Weights of a small transformer language model.
Size: 18 layers, vocabulary 4058.
Architecture: rotary positions, biases, untied embeddings, attention and MLP in parallel.
Training: a variant of Adam for these matrices, 148M tokens.
Each number is 128 + 32 x the weight over its row's rms, rounded and kept within 0 to 255. Layers, rows and columns count from 0. The size above them is the row's rms in percent of the matrix's.

# layer 15 attention query, 160x160, rms 0.0478, rows 94-104, columns 0-79
size [ 89  97  85  74 145  71  85 112  65 232 109]
[[ 90 114 134 108 161 159 105 100  56 118 154  86  85  72 162 148  65 130 157 156 153  69 122 125 128 109 216 124 125 135 119 102 115 122 101 126 111 114 130  93 165 102 114 112 147  92  79  83 136 122 178 107 116 163 140 158 108 187  84 142 141 110 130 172 118 101 198  89 146 112 117 140 138 120 146 110  65 121 180 120]
 [131 116 149 189 132 114 135  81 123 171 200 103 117 146 139 135 101  69  77  95 131 142 182 162 147 103 164 103  95 139 177  98  41  73 131 117 220 189 142 124 168 124 140  98 143 106 126 130  95 136 141 176 128  62 165 121 142 151 168 160 113 155 125 142 119  77  90 137 103 124  90 172 115 110 162 150 162 128 119  85]
 [131 112  82 126 131  95 151 186 152 108  97 118 192 125  86 164 134 130  77 133 114 148 145 101 153 203 102 117 152 156 107 154  88  63  70 112 105 124  90 154 131  85 104 180 131 165 101 151  92 155 163 165 165 133 105 105 166  78 166 150 112 127 151 132  99 162 105 167 109  72 162 148 131  80 129 153 129  71  97 125]
 [127 149 109 163  97 128 164 144 143 125  90 140  91 199 144 104 122 178 110 124 106 152  84 129 124 127  84 169 198 144 127 153 120 107 123 104 117 116 153 190  87  68  47 127 112 139 140 155 137 104 133 120 165 104 159 134 132  97 154 186  78  74 132 116 136 171 143 140 133 152 124 114 158 141 144 114 142 111 110 136]
 [ 68 122 175 122 141 103  97 117 165 143 135 172 212 163 106 183  98 125  92 100 126 148  94 122 161 150 152 115 110 163 141 115 115  71  95 128 183 151 137 126 140 126  57 159  30 118 129 196 100 156 143 118 119 148 110  83 114 146 128 162 118 118 113 174  99 158 137 197  74 123 117 128  88 125 124 166 137 142 146 161]
 [103 148  67 163 164 178 132  98 109 121  99 102 176 164 154 201 142  98 106 115 156 111 142 102 111 178  91 138 149 166 139  97 180 101 105 144 146  67 107 192 116 111 114 179 132 132 171 127 136 182 114 121 142 165 134 158 103  98 136 119 131 105 165 182 155 108 171 148 140 118 107 114 138  89 118 110 153 147 160 104]
 [100 149 115 180 127 102 100 149 129  89 103 152 113 205 192 123 144 147 159 133 141 121  87  42  78 146 142 135 159 122 138 128 120  81 133 106  79 101 172 161 100 134 148 160 139 147  84 172 178 119 148 113 135 100 109 111  93 106 113 131  91 151 194  92 160  71 127 155 123 135  92 112 139 135 127  81 148   3 111 118]
 [136  79 112 164 127 125 136 127  96 127 148  94 121  78 186  43 107 114 150 147 125 145 128 179 115  75 118  97 124  93 113 139  97 149 118  65 140 180 112 112 105  85 172  58 177 123 148  91 177 123 112 116 111 128 201 150 137 111 113 107 124 156 131  79 144 108 136  75 164 138 135 111 147 187 121  74  79 166 153 107]
 [163 148 118 123  75 160 165 137 122 122 101  88  78 108 139 107 116 145  86 119  98 125 130 134 133  45 103 114 158  89  87 132 133 165 176 170  99 130 120 128 125 134 113 114 173  76 150  91 120 145 129 120 131  93 146 123  96 109 168 145 106 122  92  58 147 125 106  72 137 194 160 144 179 104 112 110 107 100 106 105]
 [182 198 100 157 114 185 139 111 113 107 107  86  61 111 169  96 160 128 163 159 169  80 137 133 120  83 114 157 132 129  83 122 161 180 158 119  59  65 116 127  84 129 207  94 204 121 124  48 157 108 132 133 154 121 136 166 133 143 123  89 108 123 144 110 143 101 112  77 184 135 122 143 184 115 146 119 103 133 104 111]
 [106 142 140 169 103 140 142 105 159  84  74  80  96 185 140  83 151 131 133 130 125 126  67 135 138 159  61 117 130 174 113  72  95 146  83  97 116 158 131 174  84 144 101 125 107 101 151 108 140 169  81  87 190 130  70 114 108  94 137 142 170 147 130 168 126 123 124 108 153 132  88 117  79 114 108  82 107  91  90 173]]
# layer 15 attention key, 160x160, rms 0.0468, rows 94-103, columns 0-79
size [ 91  93  79  68  66 246  94 106 151  69]
[[132 167 123 131 138 131 165  82 128  53 206  30 114  97 200 146 103 134  82 124 146 129 132 147  91 119 164  49  96 125 123 161  90 159 140  76 104 128  83 104 139  91 174  42  90  95 113 137 151 127 153 148 119 144 177 141 155 127 112  98 131 127 119 145 132  77 173 129 139 158 140 182 118  78 115 124  85 168 157 106]
 [ 98 142  69 190 155  73 117 108 129 132 128 126 127 172  87  94 113  77 140 130 101  99 178 125 114  95 133 147 115 183 140 113  97 104 133 115 170 148 147  91  89 102 156 137 134 141 156 150 104  80  83 142 137  32 133 146 123 172  79 149 104 121 142 105 155  98  74 135  87 188 164 130  87 123  86 123 108 100  80 123]
 [155 163 127 106 105 105 171 119  66 125 171  97 173 125 128 100 128 156 136 161 173 109 140 125 132 112 141 148 124 107  99 141 145 112 161 116  53  95 104 175 144 168 170   0 102 134 184 113 164 116 133  85 113 153 165 104 136 120  70 118 106 142 108 119 107 137 206 131 159  48 128 177 104 156 164 104 102 145 109 129]
 [108 111 136 131 132 115 107  76 190 126 150 144  83 145 138  59 159 135 155 152 119 155 121 104 139 154  75 120 146 184 182 127 141 114  87 170 128 123  85 114 112 131  97 152 153 110 179 155 105 123  80 182 164 116  82 131  95 151 108 108 151 219 153 161 193 117 126 123 114 130  77 134 105 120  78 149 142 163 162 155]
 [146 108 204  76 143  76 128 182 112  80 112 132 109 123  66 150  97 164 138  75 102 127 117 153 121 111 109 129 120 134 126 162 147 107 130 120 154 108 108 116 130  91 141  84 127 138 158 112 126 154 107 155 152 120 147 116 167 134 110 123 154  89 120 140 162 179  87 131 105 143 174  94  65 137 112 115  90 138  77 189]
 [143 134  66 160  86 154 142  99 123 119 161  95 111 109 197  96 132  85 163 140 170 118 121 154 100 115 134 157 159 130 130 102 135 146 102 101  52  85 116 113  89 140 190 133 161 118 104 136 166  76 153 104 155  97 114 181 125 143 128  88  99 148 135 116 120 107 164  77 184 109  86 172 176 115 121 129 148 114 170  69]
 [166 107 153 157 117 109 170  78 139 157  99 151 113  82 103 164 117 208 123  73  76 194 154 142 158 139 161 141 148 137 130  94 134 151 109 149 130 178 130 126 155 147  77 166 202 149 105 130 122 181 111 138  86 113  63 123 117  84 172 181 113 156 142 188 104 156 126 117 209 164 134 118 102 111 116 101 179 175 148 167]
 [121 111  71 131 161 153 117  85 140 140 148 105 156 137 150 100 140 114 163 151 163 127 125 150  62  58  98 158 111 152 143 106 127  98  99 102  94 137 150 100 101  88  91 147 116 150 128 127 116 122 125 151 144 117 154  93 117 174 121  49 123 166 154 108 146 135  91 129 125 145  65 165 167 124 117 173 159  76 139 162]
 [100 102  51 169  87 129 149  98 134 137 149  95 106 104 200 105 134 110 184 151 161 138 108 148  76 109 115 138 160 157 128  76 132 116 128 111  84 134 136  98  86 141 144 157 191 137 104 154 140  84 160 123 152 127 107 124 123 158 121  53 119 158 175 131 114  82 177  90 158  92  82 173 159  86 122 164 165 138 176  99]
 [ 81 113 112 154 131 126 135  89 138 172 122 152 117 141 204  79 122 165 161 124 119 150 117 167  98 145 155 150 135  97 180 119 146 159 149 123 121 189 129 109 143 133  89 111 144 122 130 160 188 129  98 122 155  96 115 114 114  96 126 155 134 162 139 165 160 116  91 112 227 217 120 114 140 119  95 109 150 137 204 145]]
# layer 15 attention value, 160x160, rms 0.0383, rows 64-95, columns 0-79
size [ 98  89 101  94 103 102  92  92 101  98 101 107  89  92  97  98  91  95  95  91 100  97 102  96 100  92 103  94 105  99 103 100]
[[132 113 110 154 141 144 117  94 123  76 119 128 140 106 163 124  99 177 169 137 100 127 170 122  45 124 132 183  64 134 127 162  99  92  84 127 155 103 102 170  91 107 142 170 125  93 180 148 111 119  66 139 187 119 100 113 115 149 126 184 141 134 109 176 140 110 124 128 121 152 115 105 131 103 165  94 133 140 142 126]
 [ 86 115 126  95 168 141 112 173 154 144 142 135 147 147 120  95 131 110 133 190  99 131  68 116 151 115 123 131 116 128 154 127 147  27  97 112 136 155 115 126 106 125 186 126  92 120  66 143  94  92 117 143 101 210 112  97  83 212 170 101  92 178 127 146 104 126 146 128 131 105 129 131 126 105 123 139  44 162 104  69]
 [104 142 155 136  77  58 154 128 164 162 159  98 111 128  85 104 142 106  95  75 143 145 190 151 125 130  79 143  64 167  91 108 132 102 122 121 167 109 111 104  88  80 127 132 160 141  74 113  72  77 115 152  65 173 125 130  46 150 145 126 145 128 173  81  93 135 110 108 168 153  99 115 165 120 144 112 105 174  98 173]
 [131 178 115 189 148 144 175 196  69  88 138 183 106 128 123 162 197 107 140 114  71 101 177 131 121 106 125 133 107 109 112 122 137 197 160  84  84 110 143  97 161 123 104 111  85  82 161  75 101 128 114 141 127 107  73 123 104 181 106 167 112 113 155 125 159  90 171 121 112 185 118 183  94 101 117 139 150  83 139 173]
 [112 160 132  72 116 135 150 175 153 161  91 163 149 171 110 102 153  91 156 139 159  85 117  94 139 117  75 161 119 136 147 173 121 137 166 131 125 150 129 100  54 145 124  93  65  96 130 150 115 174 116 201 161 159 137 130  79 110 171 121 132 117  71 126 112  90 115  84 102 111  78  99 134 146 120 112 168 148  57  96]
 [119 126 163 111 125 162  65 220 141  82 109 149  76 144  66  48 132 158 140 124 147  96 104 146 143 121 153 129 152 141 145 147  98 135 123 112 140 169 147 124 159 133 102 102 117 208 116 104 187 127 159 100  93 129 105 139 115 106 160 121 151 126 126 120  76 104 115 125 124 181 119 141 102 151  59  84 115 139 153  72]
 [137 150 110 131 138 147 161 120 146 167 129 112 148  20 121 192 141 150 125  85 150 118 205 163  94 158 143 133 102 138 127 138 167  90 120 129 115 110 154 109 116 102 104 141 102 164 132 144  60 114 146 167 143 161  88 169  69  94 100 114 100 128 165 167 164 126 113  71 185 114  71 186 143 140  95 102  83 113 137 135]
 [128 116  87 141 150 153 118 183 141 161 122  85 140 169 176 111 138 145  56 155 119  98  82 162  84 100 111 143 157  92 154 146 120 140 102 157 126 130 134 137  98 128 127 123 132 128 131  86 150 102 125  45 128  50 114 173 143 153 144 131 106 164 109 122 133  89 142 148  62 171 105 171  87 168 154 172 151 140  70 160]
 [140 160 138 162 157 145 143 136 142 186 157 146 139 144 126  95 186  69 177  78 142 111 142 111 101  81 140  82 103 129 109  94 205 111 129  87 128 143  99 109 174 120 139 114  70 101  85 168 106 149 160  98 129  90 117 137 204 104 102 152 154 134 143 117 169 129 135 113 119 103 121 144 119 140 185 127 204 189 119  83]
 [ 59 114 122 187 144 114 157 169 146 120 162 119 194 192 131  80 173 139 173 153 153 129 104  89 161 136  92 177  80 137 182  92 170 102  88  92 108 158 128 105 189 147 132 108 132 162  77 149 134 154  83 111 113 181 106 183 137 159 145 141 160  92 131 120 113 138 112 125 116 161 142 123 150 182 148 167 119 136 134  86]
 [154 110 168 197 139 162 131 127 189 127 137 210 172 142 153 158 187  81 160 128 108 182 122 126 129  99 101  88 108 129 173 145  98 140 158 123 147 115 206  72 133 164 134 124 178  62  63 168  87 134 185 106 167  92 119 114 104  73 177 116  98 144 117  68  76 116 123 156 118 109 153 110 179  98 160 148  97 134 161 109]
 [158 156 122 137 136 144 129 113  99 136 109 159 117 116 147 156 132 113  95  80 111 132 177 165 140 148 113 157 135  95 184  94 148 197 135 131  90 137 142 139 124  73 118 116  89 140 102 117 129 124 129 143 147  85 172 196  80 155  93 108 144 176 192  89 133 150 169 156 159  96 166 149 108 165  43 102 156 171  84 148]
 [139 131 145 100 108 126 126 104  70 107 111 120  92  81 136 165  81 169 129 154 161 181 175  96 111 135 127 153 104 108  94 144 116 154 112 158  74  96  66 183 159 141  90 115 101  79 215 125 164  92 123  86 173 132 142 102 160 116 151 101 161  98 135 141 124 143 144 147 141 114  66 139 131 106 185 105  58  84 149 148]
 [119  48 144 118 110 124 102 106 149 136  99 119 112 137  76 151 144 152  61 166 132 101 110 112  79 106  94 116  94 118 119 117 113 158 146 140 143 125 107 146 100  82 113 107 152 105  37 132 165 128 170  98 102 165 177 142 120 103 186 105 126  79  96  94 122 126 104 111 170 181 173 116 135 144 193 150 168 127 161 174]
 [ 98 127 136 178 124 188 162 126 233 155 142 130 129 155 131 114  78 120  72 114  97 159 159 168 103 131 125 204 181 126 136 131 135  92 102 107 138 124 113 114 134 146 108 130 162 146  76 118 163 146 107 142 154 185 158 147 165 129 133 150 131 128 116  92 171 121 113  92 147 147  80 142 142 114 117 179 145 177 232 125]
 [ 89 112 104 195 119  45  63 123 130 133 162 142 157 172 105 102  86  85 149  73  52 158 141 153  77 122 125 143 124 163 133 176 132 134 152 174 170 139 127  80 125 107 168 120 147 165  71 170 138 127 136 125  76  94  94 115  94  89 177 121 175 197  53 134 130 103 143 159 149 186 133 125 132 131  76 125  93  89 210 124]
 [146 114 129 117 140 165 193  75 139 134 122 105 225 112 148 121  89 149 118 181  86 131 170  88 158 138 156 143  90 132 178 134 103 118 116 120 176 118 114 159 194 129 171 137 183  90 162 132 138 136 129 117 112 110 166 137 174  95 155 145 123 151 102 124 183 198 138 179 164 100 150  50 158 135 220 149  90 114 131 154]
 [ 72 153 177 140 145  68 146  88  81 120 128 159 122  49 112 143 195 124 148 177  93 118 147 194 118 146  72 118 164 119  87 117  74  59 122 167 116 162 127 125 134 128 198 148 126 232 162 141 157 138 148 115 103 123  94 110 110  64 131 114 163 127  93 147 138 124 118 134 107 173 157 104 118 113 137 146 110  98 168 162]
 [136 137 130 134 122  44 144  57 107 113 165 140 150 137 131 150  37  97  84  59 169  25 152 102 144 108 187 145 154 142 134 118  91  66 177  86 103  86 125 104 111 131  97  76 146 131 158 137 138 121 101 153 151 145 169 120 101 135  89 165 133  51 159 102 117 138 133 184  92 196 136  97 160 121 122 113 124 209 168 117]
 [125 128 167 172 155 126 144  78  86 131 128 174 176 104  91 145 174 123  71 116 100  88 174 117 115  65 151  91 115 138 144  78 123 155 118  77 168 118 148 128 116 132 139 122 181 125  85 104 123 155  77 155 134 140 113 171 130 159 199 125 171 140  77 113  74  94  94 143 134 138  79 144 110 116 159  94 182 160 149  69]
 [123 117 109  84 145 105 147  91 158 127 108 116  92 152 107  90  99 163 162 106  35 128 169 198 100 126 121 109 174 133  93 113 166  97 109 132 127 109 108 125 129 116 108 156 176 168  72 137 114 166 103 175  69 101 127  93 141  97 189 108 122 109 111 102  42 117 132 136 166  52 101 138 116 182 103 107  92 149 145 129]
 [138  92 101 125  98  96 118  63 138  98 122 144 140  80 101 161 170 167 180 106 101 121 112 170 111 100 169 137 103 124 123 109 151 161 137 163  94  87  89 131 130 101  63 107  45 109 107 141 113 118 166 174 131 124 161 100 141 113 106 142 129  86 213 108 163 161 160 113 199 126 142  84 138 143 163 138 102 151 153 229]
 [129 110 130 124 141 165 108 148  90 133 106 147 152 162 147 124  98  91 163  80 103 110 170 109 107  72 104 160 138 136 149  71 128 171 123  96  80 129  91 149 172 173 170 173 120 100 101 173 117 166 128 143  91 150 145 132 107 160 158  87 135 128  39 179 139 179 148 113 118 146 132 178 122 126  45 144  68 183 107  61]
 [ 60 108 114 116 117  78 121 134 164 125  87 130  76 157 116  86 153 114 165  69 141 112 176 147 158 114 152  74 115 158 143 182 134 108 109  83 173 170 142 106  66 144 110 127 193 189 144 145  99 201  75 100 116 133 112 165 158 118  87 155 148 129 140 124 184 106 133 165 131 161 117 137 127 141 161 223 147  89 154 126]
 [121 118 115 123 133  91 165 128  62  91 158 120 108 110 122  80  64 165 162 138 172 167 150 137 166 101 108 165 137  87  99 123 149  50 133 112 125  48  76 143 106 107 129 157  99 111 143 118 145 140  92 160 127 105 131 146 128 122  80 166 159  92 146 151 208 148 170  71 112 162 130 116  93 128 221 116  84  64 135 150]
 [125  77 134  67 172 143 155 142 136 104   4  89 120 191 104 107 133  99 152 168 123 128 189 136 128 147  93 175 154 143 124  89 162  88 114 130 136 156 135 154 134 154 145 143 120 165 134 133 106 146 237 134 112 105 118 150  99 104 136 119 119 181 100  90 191 155 182 120 136 119  92 114 143  59  86 122 114 137 177 141]
 [120 152 147 119 116 160 104 203 126 119 144 141  62 138 108 139 100 115 165 181 121 113  97  68  76  91 186 124 156 141 131 101 157 111  66 149 127 167 130  92  84 144 111 207 156 133 177 144 191  91 129 149 143 155 113  97 107 120 116  91 121 144  69 118 122 154 122 155 156 141 117 117 109 177  90 134 215 144  91  91]
 [152  94  81 114 156  83 169 128 147  91  97 151 171 147 111  75 141 150  88  85 147 161 158 128 142  98 157 159 104 147 147 140 140 130 145 129 153  99 145 149 169 151 104  91 153 179 145 106 110 144 148 159  47 115 148 149 126 113  83 158 115 120 141 132 100 138 110 121  85  75 150  70 171 126 159  83 169 156  75 124]
 [114 160 108 176 118 195 125 146 124 109 108 122 135 103 122 105 190 195 145  25 135 135 130  87 132 158 120 161 159 104 155 116 103 110  81 185 119 136 109 161 125 128 133  85 103 105 141  80 123  34 133 115 141 115 189 101 161 126 109  83 153 149 161 177 110 130 169 169 135 112 152 123 133 114 142 139 136 109 125 164]
 [119 138 112  61  69 147 153 134 170 128 113 169 189 170  97 170 144 109 142 144 137  87 146 118  60 131 163  92  79 130 159 123 156 108 116 131 135 175 134 143 101 149 179 190 230 163 107  83 144 136 115 136 148 166 123 162  73 122 163  94 136 144 127 101 121 164 129 180 137 142  98 153 121 133 112 160 186  47 149 113]
 [153 104  72 125 136 106 184 160  63 125 151 144 170 203 127 135  88  95  74  52 131 146  87 107 119 125 119 133  83 133  90  88 158 212 155  99  96 109 198 160 146 169 153  68  82 111 107 148 115 161 117 121 136 151 153  57 103 196 136 128 148 150 136 145 109 163 156  83  99 138 165 134 155 152 136  97 106 102 140 154]
 [109 150 140 142 102 137 106  85 137  94 120 143 166 114 110 123  74 142 137 158 154 107 119 146 123 150 107 124 145 137 129 105 143 113 116 134 140 135 214  81 152 132 167 166 207 115 169 121 111 138 164  84 125 153 112 147 137  54 129 106 133 120 105 107 125 228 130 121 121 166  78  92  85  65 105 120 143  33  73 162]]
# layer 15 attention output (transposed), 160x160, rms 0.0396, rows 64-95, columns 0-79
size [ 99  88 103  97 101 102  92  93 100 102  98 111  89  91  97  97  91  95  98  86 100  98 100  99  98  91 101  95 100 100 104 100]
[[136 121 128 112  90 128 149 131 153 163 119 143  97 143 129 127  89  63  92  96 139 144 134 170 170  33 103  98  95 164 139  65 143 136 206  91  93 196 158 134  95 109 104  84  86 131 135 127 130 130 138 137 103 195 113 140 176 171 124  96 148 171 185 126 134 132 168  94 123 159 150 108 126 145 122 113 128 120 101  62]
 [122 114  71 126 128 135 143  87 115 132 151 155 123 177 134 117 149 122 116 102 156 122 161 132 119 200  87  88  89 160 114 131 106 231 129 162 142 122 137 106 143 127 105 105 142 101 149  81 163 141 105 149 173  68 105 171 141 102  97 135 164 170 140 148 134 143 136 163 109 143 155 113 121 160  85 132 222  96 138 215]
 [176 127 120 143  64 133 131 106 111 104  76 138 102 136 157 150  90 116 151 152  84 134 139 134  83 130 129 123 158 165 198 170  63 180 101 160 101 199  99 123 184 174 123 103 168  89 111 134 146 148 126  66 152  83 114  97 128  80 156 184  78 119  78  97 176 113 172 127  90 117 144 126  79 191 153 143 170 184 110 117]
 [116 100 177  99 146 176  87  94  96 106 124  72 120 110 115  82  87 145 139 118 147 178 116 137 117 127 153  96 123  13 106 171  91  95  90 146 129 130 157 182 103 151 132 129 176 143 164 144 144  70 164 125 123 124 197 161 156 151 133  74 154 122 134 151 127 142 157 165 141  95 121 121 155 148  96 119  54 106 152  59]
 [125  94 112 169 137 141 145 172  78 102 125 105 144  40 118 122  98 136 153 137  83 103 135  98 123 198  78 101 146 210 114 127  83 108 130  84 160 122 152 173 116 152  96 159 151 177 117  43 146 123 129  92 122 116  83 115 160  89 178 134 116 188 149 114 113 155 116 194 159 121 107 100 199 148 131  64 115 157 192 144]
 [130 143  70 148 169 102 206 120  53 199 124 141 133 153 162 124 164 166 201 149  79 122 162 139 126 159  86 103 108 168 142 125 130 122  92 184  72  94  75 118  63 124 162 140 171 104 143 113 139 155 128 119 142 171  83 178 153 125 110 125  87 104 118 174 166 177 188 186 147 120 121  76 166 118 165  91  94 167 135 131]
 [154 121 153 168 160  74 104 121 102 163 161 170  83 194  88 102 106 141 124 171  89 157 108 106 124  66  89 158  99 136 154 106  96 185 107  82 137 231 103 162 171 114 185 108 121 101 151 119 180  75 125 126  59 131 162 105 150 183 145 103 138  95 107 123 107  97 146 160 144  89 199  47 162 162 165 146 133 138 146 163]
 [ 72 106 200  74 166 172  94  82  92 139  95 148 181  78 103 169 111 164 104 151 142 136 126 119 193 133 197 112  72 121 132  71 146 119 138 164 138 113 149 113 102 142  97 150 126  43 124 153  63 139 132 103 104 160 166 141 147 146 139  85 152  94 162 101 123 104  93 134 136 163 115  91 135  71 187 113  63 115 140 134]
 [112 117 125 104 110 130 163 144 106 110 131  78 163 175 102 135 140 118  97 175 107  97  83  99 149 157 136 124 173 114 133 196 128 126 105  93  58 160  68 140 167 102 114  97 115 104 116 101 143 154 107 138 122 124 183 156 121 152 152 104 100 155 117 157 113 163 129  96 106 148 109 105 180 106 112 121  57 117 136 161]
 [179 129 130  97  39 167 160  81 101 132 186 166 128 121 130 109 118 130 122 111 141  84 154 157 130 113 145 141 142 179 122 133  96 159 113 190 156 137 161 177 121 146 109  71 130 149 157 102 152 188 101  84  88 150 134  24 135 100  73 127 123 144  88 135 188 111 128 120 116 101 120 122 124 115 142  99  68  96 143 155]
 [113 187  73 104 156 124 159 128 122  98 110  97 108 111  77 135  86 133  86 144 150 122 111  88 113 189 140 108 184 131 124 124 145 141  93 113 144  96 101 135 122 106 106 140 183 165 153 111 127 126  92 146  51 104 108  88 180 108 124 104 134 109 142 138 165 133 141  99 130 180 123 140  21 139 146 135 128 148 119 135]
 [ 93 177 179 211 210 123  95 117 146 141 140 125 137 145 113 153 158 179 187 127 127 118  87  72 147  99 123 145 102  38  66 127 157  75  88 154 186 101 109 105 168 146 129 163 144 104 147 109 145 128 169 159  91 119  83 110 178 165 175 135 118 119 115 122 130 108 112  74 139 108 101 118 129 146 140 207 106  97 149 132]
 [101 105 153 135 182 177 132 139 168 130 177 118 131 101 195 126 125  88 130 137  91  93 103 181 126  98 108 114 146  50 136  96 111  85 148  96 123 147 168 122  79 135 180 112 130 190 111 215 136 131 132 165 155 166 122 144  85 158 103 133 120 129 174 144 105 113  99 147  95 143  90 150 131 108 137 124 115 156  88  91]
 [ 99 159 112 103 145 114 127 129  97 149 126 132 172 112 163 105 104 131 132 139 138 104 162 143 126 168 143 106 144 136 179 128 117 122  81 147 137 117 130 137 120 141 123 115  93  88  92 145  54  93 105  84 162 136 132  89 142  65 155 145 178 137 133  91 130 118  52 150  73 122  94 134 168 155 145  94  80 161  87 112]
 [154 139 200  96 165  56 132 121 101 128 134 166 138 181  95 110 139 127 137 127  71  66 160 110 142 127  94 117  45 158 146  78 137 132 103 120  77 144 165 182 119 111 160 147 115  76 153 114 109 114 113 104  47 102  85 135 128 161 114 117 128 164 103 127  97 156 150 110 108 165 158 122 113 129 105  92 115 135 100 114]
 [147 178 151 125  79 126 182  92 116 154  75  85  95 126  88 165 164 118  83 147 163 109 176  70 123 159 190  85  85 152 123  83 150 154  75 128 129 147 147 109 127 141  75 149 132 171 162 112 123 164 132 134 130 119 125 107 155  97  93 152  55  60 154 143 194 164 111 111 129 121 200 101 106 106 142 174 159 200  95 126]
 [165  92 144 159  76 105 117 109 133 112 169 146 126 124 118 105  99 139  71 101 195 110 111 158 107 131 115 128 158 163 120 102 115 157 144 117 146 131 167 100  83 140  54 133  92 132  87 189 114 125 143 157 119 145 143  71 115 164  61 164 163 159 119 136 112 128 100 104  98 141 165 138 110 145  61 132 118 137  94 102]
 [159 107 147 121 106 131 140 110 165 177 113 156 137 222 134 113  59 133  76 111  81 173 168  97 121 123 143 125 141 140 164 109 181 191 179 157 151 107  99 145 150 142  97 164 208 123 112 116 138 106  76 130 144 155 126 128 100  91 100 107  87 137 176 165 158 116 165 138 176  97 167 140  83 111 142 132 162 145  80 109]
 [136 117  90 139 117 140 164 193 196 151 129 111  90 108 135 110 157 127 131 172 132 171 131 179 175  58  91 107 142 109 131 189  94 115 110 178  94 145 140 129 114 115 185  67  58 162 104 129  89 133 141  41 156 129  96 100 163 171 100 133 134 173  80  76 119 152 115  80 178 109 147 149 159 111 100 143 140  99 101 129]
 [ 78  92  55 115 119 172 164 166 153 104 120 115 137 148 147 104 131 100 157 169 135 151 198 189 152 179  74 151 103 167 115 175 113 140  92 115 113 122 107 127 101 146 105 115  65 108 125 152 110 148 106 112 123  84 169 104 197 145 146  73 115 161 224 147 139 131 166 124  89  89 169 159 169 162  79 125  96 104 109 168]
 [157 190  80  64 129  90 115 172 135 118 108 128 125 136 171 126 134 141 122 164 209 122  89  91 156 171 137 109 114 149 146 166 117 202 121  73  95 150  94 181 136 162 193 130 163  64 165  80 110 137 133 112 133 123 132 132 103 141  76 126 113  95 121 124 105 154 149 117 129 128 149 155 110  95 142 165 179 153 102  87]
 [205 156 157 144 104 118 115 178 150 187 125 109 133 147 128  96 139  92 116 162 169 124  77 106 115  99  97  96 155 105 146 190  91 135 130  71 107 159 157 149 133 126 165 150 167 140  60 132  99  84 141  57 178 140  88 158 107 110 145 140 164 136  62 100  98 156 133 104  82 111 168 170 125 167  99 151 113 140  95  51]
 [128 169 113  78 103  81 189 129 166 123 160 152 143 161 147 124 148 168 116 149 142 202  99 141 145 149 152 133  59 110 127 162 113  84  84 157 193 135 182 133 119  93  90  91  92 162 199 103 170 132 124  78 142 129 170 142 147 100 110  84 116 102 147 154 192  96  44 127 123  99  79 126 108 127 209 159 119  97  94 179]
 [182 159 182 129 127 153 131  39 121 163 170  91 159 195  95 129 132 131 136 169 103  98 151 160 147 141 120 164 148 190  69 118 104 158 145 210  42 126 134 148 144 107 136 117 112 142 130  95 171 139 160 153 131 129  79 107  96 160 158 127 136 153 130  86 153 142 179 101 145 104 116 100 148 146 102 141 132 170 161 109]
 [142 112 196  76 113 131  70 109 134 140 100 123  88 134 115 123 146  96  96 135 148  86 138 177  98  90 154  74 135 130 115 141 159 136 183 178 103 253 120 110 136 186  96 116 119 176 126 200 111  57 140 103 120 232 138 128 109 113 156 107 108 150 150 117 108 144 143 165 100 137 141 145 120 117  51 141 138 154 130  53]
 [145 180 114 102 106  92 132  98 114 167 225 164 128 107 103  95 144 179 117 131 110 102  68 152 159 145 134  84 114 141 108 143  79 144 179 108 121 126 135 153 132 133 136 136 166 148  33 138 139 132 106 156 168 153 126 167 191  96  84 115 128  95 116 124 110 146 118 156 140 157 144  69 117 157 130 144 153 146 137 120]
 [ 92 104  78 111 170 137  96 102 108 155 130 125 157 154  62  71 110  96 120 103 110 151 128 136 137 147 117 186 111 207 126 150 137 129 170 126  95 146 127 151 164 103 120  82 102 179 118 108  87 150 132 168  93 139 149 201 198  88 194 176 114  86 130 162 153 118 151 118 111 113 149 152  99  94 190 154  95  87 128 120]
 [112 112  94 124  87 139  88 165 128 119 155 123 127  77 151 143 150 112 119 197 152  95 102 166 160  98 149  91 167 175 112 157 128 115 101 111 139 137 129  68  95 174  70 163 123 112  75  98 110 100 139 115 186 151 131 119 153 118  85 160 109 123  77 108 152 150 209 123 179 132 159 146  80 165 140 118  73 107 113 149]
 [151  62 143 103  95  68 123 111 105 153 119  73 170 116  77 153  80  92 118 178 148 106 103 159  94 145  94 133  74  66 145  94 133 124 184 133  85 137 113  68 150 144 135 111 110 128  99 188 119 191 129 110 132 161  99 148  99 140  93 139 124 115 113 150 124 103 131 107 124 141 153 152 145 136  74 148 119 148  98 147]
 [ 90 140 167 125 223  90  92  75 118 133  63 135  86 165 156 113 112  91 134 109 132  97 152 100 120 159 117 177 125 187  96 194 116  94  81 145 154 124 107 113 159  83  79  98 136 137 186 166 173 158 121 171  94 118 115 141 157  86 132 138 136 107 126 201 123  86 150 134 144 120 141  72 191 155 148 152  95 170 175 143]
 [ 74 169 126 155 116 134  96 113 194  65 147 117 124  48 129 158 160 176 142 137 132 127 172 119 125 137 146 139 193  37 132 122  74 126 110 138 140 141 128 103 114 139  90 135 132 156 112 130 112 108 117  82 164 102 115 164 170 109   8 160 136 109  65 110 205 117 154 165 157  82 144 125 169 115 108  83  94 108 118 136]
 [171 162 135 115 173 132 143  93 160 183 103 121  83 134 173 131 129 136 136 128 172  79 193  79 106 165 105 145  78 153 136 168 135 109 170 149 132 179  49 147 121 136  62 137  81 129 140 122 161 149 100 123 113 103 110 102  93 192 153 172 137 119 121 180 113  21 147 153 129 156 106  82  86 156 138 107 172 159 149 129]]